Weights of a small transformer language model.
Size: 16 layers, width 320, 10 heads of 32, MLP 1280 squared ReLU, vocabulary 4390, 43.4M parameters.
Architecture: normalized queries and keys, gated attention.
Each number is 128 + 32 x the weight over its row's rms, rounded and kept within 0 to 255. Layers, rows and columns count from 0. The size above them is the row's rms in percent of the matrix's.

# layer 12 MLP up, 1280x320, rms 0.0824, rows 708-727, columns 240-319
size [110  99 102  97 104 100 113  98 106 108  95  98  94 100  98 105 103  96 102  97]
[[121 111  84  91 109 125 160 104 149 134 109  89  93 179 130 153 124 104 101 139 160 100  93 121 129 137 133 100  81 122  99 177 144 146  76 100 178 119  68  96 136 148 121  38 104 160 148 103 145 189 161 117  48  92 153  89  88 107 103 160 108  94  74  76 139 109  99 147 113 117 184 154 128  96 132 144 164 193  68 109]
 [168  96 134 201  65 143 145 139 113  85  77 142  62 124 124 122 164 104 171 132  36 142 136 134 113 118  55 147 131 160 123 137 165 160 166 118 128 166 116 140 161  92 135 150 130 106  76  94 140 139 160 123 127 129 115 160 123 107 122 140 126  81 106 105 107 104 155 127 154  92 105 168 173 101 106 142 122 119 125  98]
 [ 96 130 130 121 154 173  96 114 146  92 121  76  75 150 123 100 119 114 161 156 124  83 103  83 155  71 108 106  98 136 165 135  97 113 130  95 114 122 112 143 147 163 133  87 111 217 115 118 126 146 101 135 110  91 123  98 136  87 186  96 104 154 162 170  76 120 112  76 129  44 148 138 156  99 129 115 145 143 139 128]
 [176 115 114 128 101 149  55  76 190  48 118 149 108 132 118 157  74 108 140 177  92 151 145 164 116 156 115 109  80 144 166 135  78 100 144 128 197 146 123 132 120  32 174 155 145 136 119 147 109 125  89 128 116 120 148  92 174 100 103 166 152 145 114  85 114  74 142 124 123 103 118 107 128 129  90 148 102 108  56 161]
 [128  84 128 115 128  86 123  95 101  94 118 161 117 158 112 180 149 115  75  82 146 104 135 105 160 131  75  77 136 171 161  83 104 155 180 140 132  96 137  74  42 170  92  95 218 160 134 180 154 125  98 126 163 130 105  96 108 110 141 130 132 127  95  90 134 100 154 110 143 155 164 123 100 161 122 104 170  97  73 126]
 [123 123  95 123 161 166  93 180 125  87 106  76 132 114  99 121 120  86 101 132 140 101 101 157 152 105  97 142 147  81  74 115  99 123  99 151 175 141 115 139 161 113 173  73 121 109 100 113 160 104  52 136 169 135 177 147 126 107 171 122 173 153 103 111 192  62 151  77 147 134 113 114  63  81  80 120 143 101 126 140]
 [ 89 141 125 110 118 150 123 135 112 136 150 164 103 109 120 134 129 111 104  90  77 145  79 183 155 211  71  41 147 164 111 207 125 155 121 153 162 139 134  95 132  90 117  95 142 116  86 139 129 117  97  92  83 148  82 132  83 121 115 136 122 122 104 191 131 149 114 116 114 122  88 159 130 120 118 175  99  94 125 117]
 [ 91 160 143  94  97 147  90 156 183  36  97  93  78 122 104 133  84  68 116 164 120 147 163 107 213 158  79 127 122 125 161 140 153 169 119 155 146 170 134 112  84 125 131 159 161 150 120 113 213 177 107 144  92 161  82  68 129 162 131 113 175 160 144 110 136  52 122 144 154 102  73 145 145 115 146 124  72 126 126  98]
 [146 162 132 122 129 159 153  87 125 165 154 154 121 167 185 103 136  57 162 118 104 113 146 132  27 106  89 190 100  94 137 233 104 129 113 151 225  88 131 101 175  91 156  89  93 140  98 170 105 151 138  92 109 124 103  98 147 108 137  71 175 114 127 108 148 157 143 148 111 176 165 188 135 179 179 159 230 148  99  56]
 [114 128  73 101 142 152 164 127 167 143 101 107  78 149 152 145 130  73 134 151  98  82 104 125 161 147 113 154 136 159 153 147  77 117 113 109 136 144 144 164 136 143 212 128 153 103 101 160 114 146 142  80 122 102  49 135  75 101 104 146 116 113 146 122 121 141  77 110 108 169 133  66 123 148 146 142 178 152  77 109]
 [ 80 165 102 146 153 189 141 103 167 117 121 108 134 110  97 165 145 140 173 124  98  77 108 112 138 128  79  98 146 168 155 113  95 169 190 103 147 176 119 124 100 148 125 108 100 156 218 111 115 107 104 139 101 153 113  80 125 155  84 146 121  85 154 149 138 105  76 164 109  74  54 166 178 127 103 131 120 136  56 113]
 [112 100 133  85 113 188 164 145 181  73 122 124 135 143  64 138 139 113 191 127 136 104 115 119 167  83 170  84 166 158  94 113  97 163 159 119 128 110 166  59 122 129 150 135 168  84 105  90 137  92 131  87 117 124 137 129 100 134 174 152 202 111  91 132 133 143 102 110 152 134 112  58 154 105  97  46 168 146  94 176]
 [141 124 196 137 133 148 122 117 108 126 135 173 145 176 162 115 111   3 198 103 108 147 163 162 187  78 144 130 112 127 110 138 113 108 117 186 112 113  88 102  72 104 125 151 129 172 138  98 159 175 125 122 138  92 114 130 137 139 169 136 115 146 146 132 132 139  96  77 144 122 132 163 102 150 134  76 154 146  77 180]
 [156 113 145 121  94 114 110 139 123 154 135 154  88 128 165 117  44 149 157 154 102 121  69 128 141 131 113 143  61 133  80 119  96 134 146  95 152 151  79 136  85 171  64 169 186 135 173 210 102 141 121  82 159  86  76 138 138  96 157 107 181  89 123  82 114 151  97  75 124  95 170 145 119 130 120 145 143 105  77 155]
 [100 144 177 100 148 121  88  98 165  77 144 125 163 125 126  83  82  69 122 146  87 169 146 130 107 176 115 123 129  85 147 104 199 144 157 152 161 124 148 155 202  97 125 173  91 119 117 146  77 120 147 136 159  91 155  71 148 146 119 129 150 151 101 125 165 100  95 138 197 135  77 151 113  98  92  98 186  87 140 139]
 [ 86 126 132 185 147 142 124  98  67 147 124 133 147 190 104  83 155 135 126  79 128 151 116  91 154 120 132 144 111 137 150 179 100 142 101  87 116 159 129 126 139 146 106 131 195 175 158 150 152 164 133 142  77  79 173  82 156 130 119 162 110  86 168  78 146  36  86 175 148 125 114 127 142 107 149 181 127 115  70 133]
 [ 99 131 131 118 172 177 102 126 144 122 181 159 109 135 153 144 154  75 126 107  99 118  84 168 108 101 109  92  89 157 132  99 157 118 119  68 143 177 131 128  65 127 174 173 171 103 165 107  84 146 124 112 137  88  55 116 181 143 185 123 121 113 195 117 135 105 163 119 132  74 115 134 111  79  58  92 107 125 129 160]
 [116 143 181 181 124 142 121  91 150  77 143 112 111 125 169 117 112 141 116 133 116  92  55 128 150 130  70 120 158 121 126  61 143 137  90 125 171 140 125  90 143 102 168  97 169 180 144 146 125 111 139 102 100  81  98  74  87 115 102 149  76 207 136 135 131 150  82 123 149 112 154 121 115 164 124 142 155 162 100 163]
 [110 113 145 128  95  85  81 159 128  86 106 167 109 178 154  93  61 148 118 137 129 107  71 130 141 120  93 150  97 164 109 106 132 122  80  66 124 155 147 133  97 129  88 190 118 195 115 127 124 150 169 132  63 146 142  78  87 107 163 148 137 119  65 136 161 146 166 109  89 148 114 158 125 155  78 140 158 133 135 129]
 [115 145 134  43 104 134 130 127 164 123 141 117 152 163 152  93 120 114  78  90  85  66 110 143 129  70 147  78 137 143 182 130  48 188 172 162 133 122 120  95 119 136 160 120 147 206  96 110 231 100 112 130 125  92 161 151 153 136 128 155 184  86  96 124  79  80 174  73 138 109  94 112  55 175 115 160 174 107 157 112]]
# layer 12 MLP down (transposed), 1280x320, rms 0.0771, rows 708-727, columns 240-319
size [105  97 105  97 102 101 116 101 104 106  93  96  94 100 102 105 100  97 101  95]
[[118 122 165 141 119 139 156  90 155 126 114 143 117 108 144 156 137 150 194 116 147 122 134 211 151 147 116 121 111  81  96 123  94 136 114 145  95 104 156  83 145 111 127 109  67 135 128 168 108 149 147 201 147 131 107  78 142 145 139 144 152  99 160 160 106 157  74  88 103 136 129 205 149  87 115 165 105 151 151  84]
 [ 84  96 126 147 210 105  84  95  79 149  95 144 122 125 129  93 133 148 176 116 126 186 119 153 117  96 163  94 114 184 117 106 161 114 114 132 153 142  94 120  98 119  82 184 115 151 137 132 155  83  97 146 137  68  71 204 117 144  59 137 144 181 145  82  69  97 189 135 102 122 142 163 121 178  76  84 133  80 182 176]
 [132  95 116 104 110 163 109 123  88 122 121 159 167 180 160 123 143 157 206 109 116 106  80 126 159 139 146 128  89 180 120 116 165 142 162 171  89 133 154 108  99 124 129 102 133 156 133 105 133 228 125 142  92 102 125 113 160 122 155 100 160 146 133 148 102 119 181 133 144 111  96 116 157 103 115 128 184 165 144  78]
 [227 152 138 139 142 155 145 147 128 137 106 146 137 137 175 139 174 157 144 167  96 140  86 195  77 136 127  72 160 131 163 101 145 125 177 112 140 141  68  90 128 115 146 130 141 115 122 139  94 181 174 142 168 118 137 117 132 156 138 101 126 160 181 138 129 133 214 132 141 152 102 144 136  58 182 155  69 139 115 165]
 [148  98  92 150 151 141 131  60 152 134 128  69 181 117 100 161 161  58 100 117 153  93 141 156 194 125 114 122 191 148 106  95 115 133  95 194 118 159  96 157 146 117 116 133 106 131 126 140 159 154 114 143 137  61 135 103 129 144 112  74 146 140  89 136 173 127 147 175 131 117 141  89 123 115 138 116  91  76 149 164]
 [ 75 161 113 118 172 153 100 172  63 153 203 166 127 162  91  66 119  95 149  96  85 115 172 108  74 108 120  95 141  75  82 116 166 132 129 143 142 143 179 156 109 128 107 189 155 127 153  88 112 127 144  72 131 128 136 135 150 140 103 119 182 100 178  89  73 146 145 110  92 115  74 162 191 173 135 175 108 124 119  74]
 [121 182 149 145 147 120 118 149 177 123  89 107  96  40  87  57 195 143 103 171 149 169 106 169 108 118 124  96 100 153 118 134  67 130  63 149 159  99 139 141 202  86 155 112 161  95 145 162 138 135 132 127 122 165 139 115 190 174  86 161 102 126 121 148  89 163  83 138 106 118 152 155 108 143 171 130 128 124 167 161]
 [120  64 106 142  99 123  81 125 150  94  27 131 116 155 148 136 102 144 122 145 166 119 178  84 105 136 123 122 171 145  91 129 154 137 117 117 117  95 179 141 134 102 140 102 117 150 108 128 140 160 162 154 123 171  68 141 132  84 112  38  71  98 121 143  89  89 170 150  93 116  32 198 147  95 111 120 115 135 148 125]
 [101 187 121 135  70  89 159  72  53  68 120 149 170 108 151  70 127 150 173 100 123 168 122  91 182 148 132  91 123  66  68 141 137 106 115 130 159 129 124  89 124  95 151 139 177 155 104 134 140 123 150 104 143 102 107 171 110 107 128 168  77 106 187  43 180 118 130  73 127 110  93 114 139 135 125 130 119 154  81 114]
 [198 158 143 206 112 145  69 114 116 155 147 144  86 111  95 117 155  87 162 138 126 145 125 149 140 178 121 145 125 203 195 146  91 110 123 160 155 114 162 135 114 133 150 194 113 131 131 122 153 166 126 164 117  77 115 162  93 148  91  71 100  90 181 114  89  95 101  92 117 106 122 130 203 115 151 126 142 129 184 123]
 [121 125 120 145  91  79  83 160 146 163 141  94 126 219 134 101 166 128 121  94 171  86  98 132 102 151 162 142  78 162 196 104 113 118  98 134  84 123 125 147 148 165 133  81 125 110 141 172 125  85 153 116 138 149 101  93 107 145 124 108 112 158 115 158 136 148 100 109 177 112 173  86 121 208 142 130 144 176 181 125]
 [ 97 144 119 142 100 111  84 128 134  97 132  43 109 151 115 147  23 111 124  87 147 143  83 120  70  84 139 145 153 122 134 166 125 102 146  86 133  62 179  85 155 145 137  78 152  99 141 146 210 123 167  71 129 104 132 128 135 164 104 204 140 163 120  97 127 151  50 130 137 167 121 102 141  93 126 101 227 124 106 101]
 [179 106 140 128  70 119 168  79  68 127 162 127 132 152 138 113 102  96 188 108  78 130 131  61 112 117 124 150 147 147 123 133 145 128 110 137 114 146 102 157 128 114 148 108 176  97 137 112 144 118 147 108 200 113 101 108 136 113 125 162  86 112  73 162 132 143 108 143 116 118 159 161  91 144 112 153 131  83 103 145]
 [117 147 177 190 213 142 158 189 165 142 139 115 158 187 129 135 128 165 169 117 125 133 138 173  88 128 150 121 111 111 127  95 195 162 130 193 119  76 140 194 120 198 188 147 172 187 107  85 163 120  93  90 119  87  98  98 101  78 155  89 133 119 170 123 156  76 164 116 163 132  89 160 150 108  88  93 138 117 133  87]
 [ 85 151  86 109  85 122 138 126 176  72 160 156  87 109 160 167 126 174 218 144  90 188 112 119  78  89 219 117 113 179  97 133 188 153 151 111 108 152 157 133  78  88 112  84 134 105 129 172 132 133 152 127 125 148  67 136  77 142  99 173 144 129 160 136 144 142 192 117 114  74 121  91 117 158 131 127 157 145  73 118]
 [154 150 119  94 152 172  81  96 125 183 185  89  91 101 127 107 111 158  99 109 174 170 202 159 196 116 119 149 172  82 144 156 116 148 136 139 101 125 104 125 111 140 141 142 145 130 114 181 134 188 135 126  72 156  74  99 160 134  89 114 146  72  77 100  81 138 106 110 149 165  73 147 127 139 104 194 108  98 146 111]
 [175 105 136 130  82  93 150 156 181 154 108  76 158 159 127 157  96 139  73 122 149 139 133 114 122 108 169 141 156 145 196 100 162  98 184 108 107 106 140 149 126 116 165 106 147 100 100  92 115 145 141 109 112 109 156 153 131 104 124 207 114 111 116  91 144 127  96 119 101 165 135 104 145 144  89  62 123 143 176 132]
 [148  70  99 140 161 105 114 126 105  74 125 119 156 124 133 134 113  97 109 123 136 120 103 196 104 151 139 142 149 110 127  87  89 119 123 191  61 133 115 146 137 121  94  66 102  99 148  21 195 120 178 189 120 104  81 125 120 156 178 147  35 104 129 120 176 144 171 133  73 148 148 105 114 104  67 167 153 162 121 102]
 [121 144 167 108 123  95 179 114 154 113 144 123 158 183 136 122  71 171  90  92 111 115 124 123 129  64 183 124 108 172 179 174 128 117 124 137 116 134 135 221 161 156 145  85 119 168 102 103 130 116 137 101 124 155 168 125 174 126  66 140 181 107  59 147  97 176 143  84  88 176 167 118 108 207 131  70 153 103 194 138]
 [105 169 168 115 149 134  96 114  90 159 143 157  78  98  99 134 146 180 101 177 121 167  99  70 147 129 128 143 186 154 181  61 205  87 169 150 152 168  72 178 101 146  56 203  85 145 111 186 188 123 126 163 119 130 160 136 133 112 125 135 182 154 111 114 131 106 112  93 164 120  88  78 147 136 127 149  94 149 151 136]]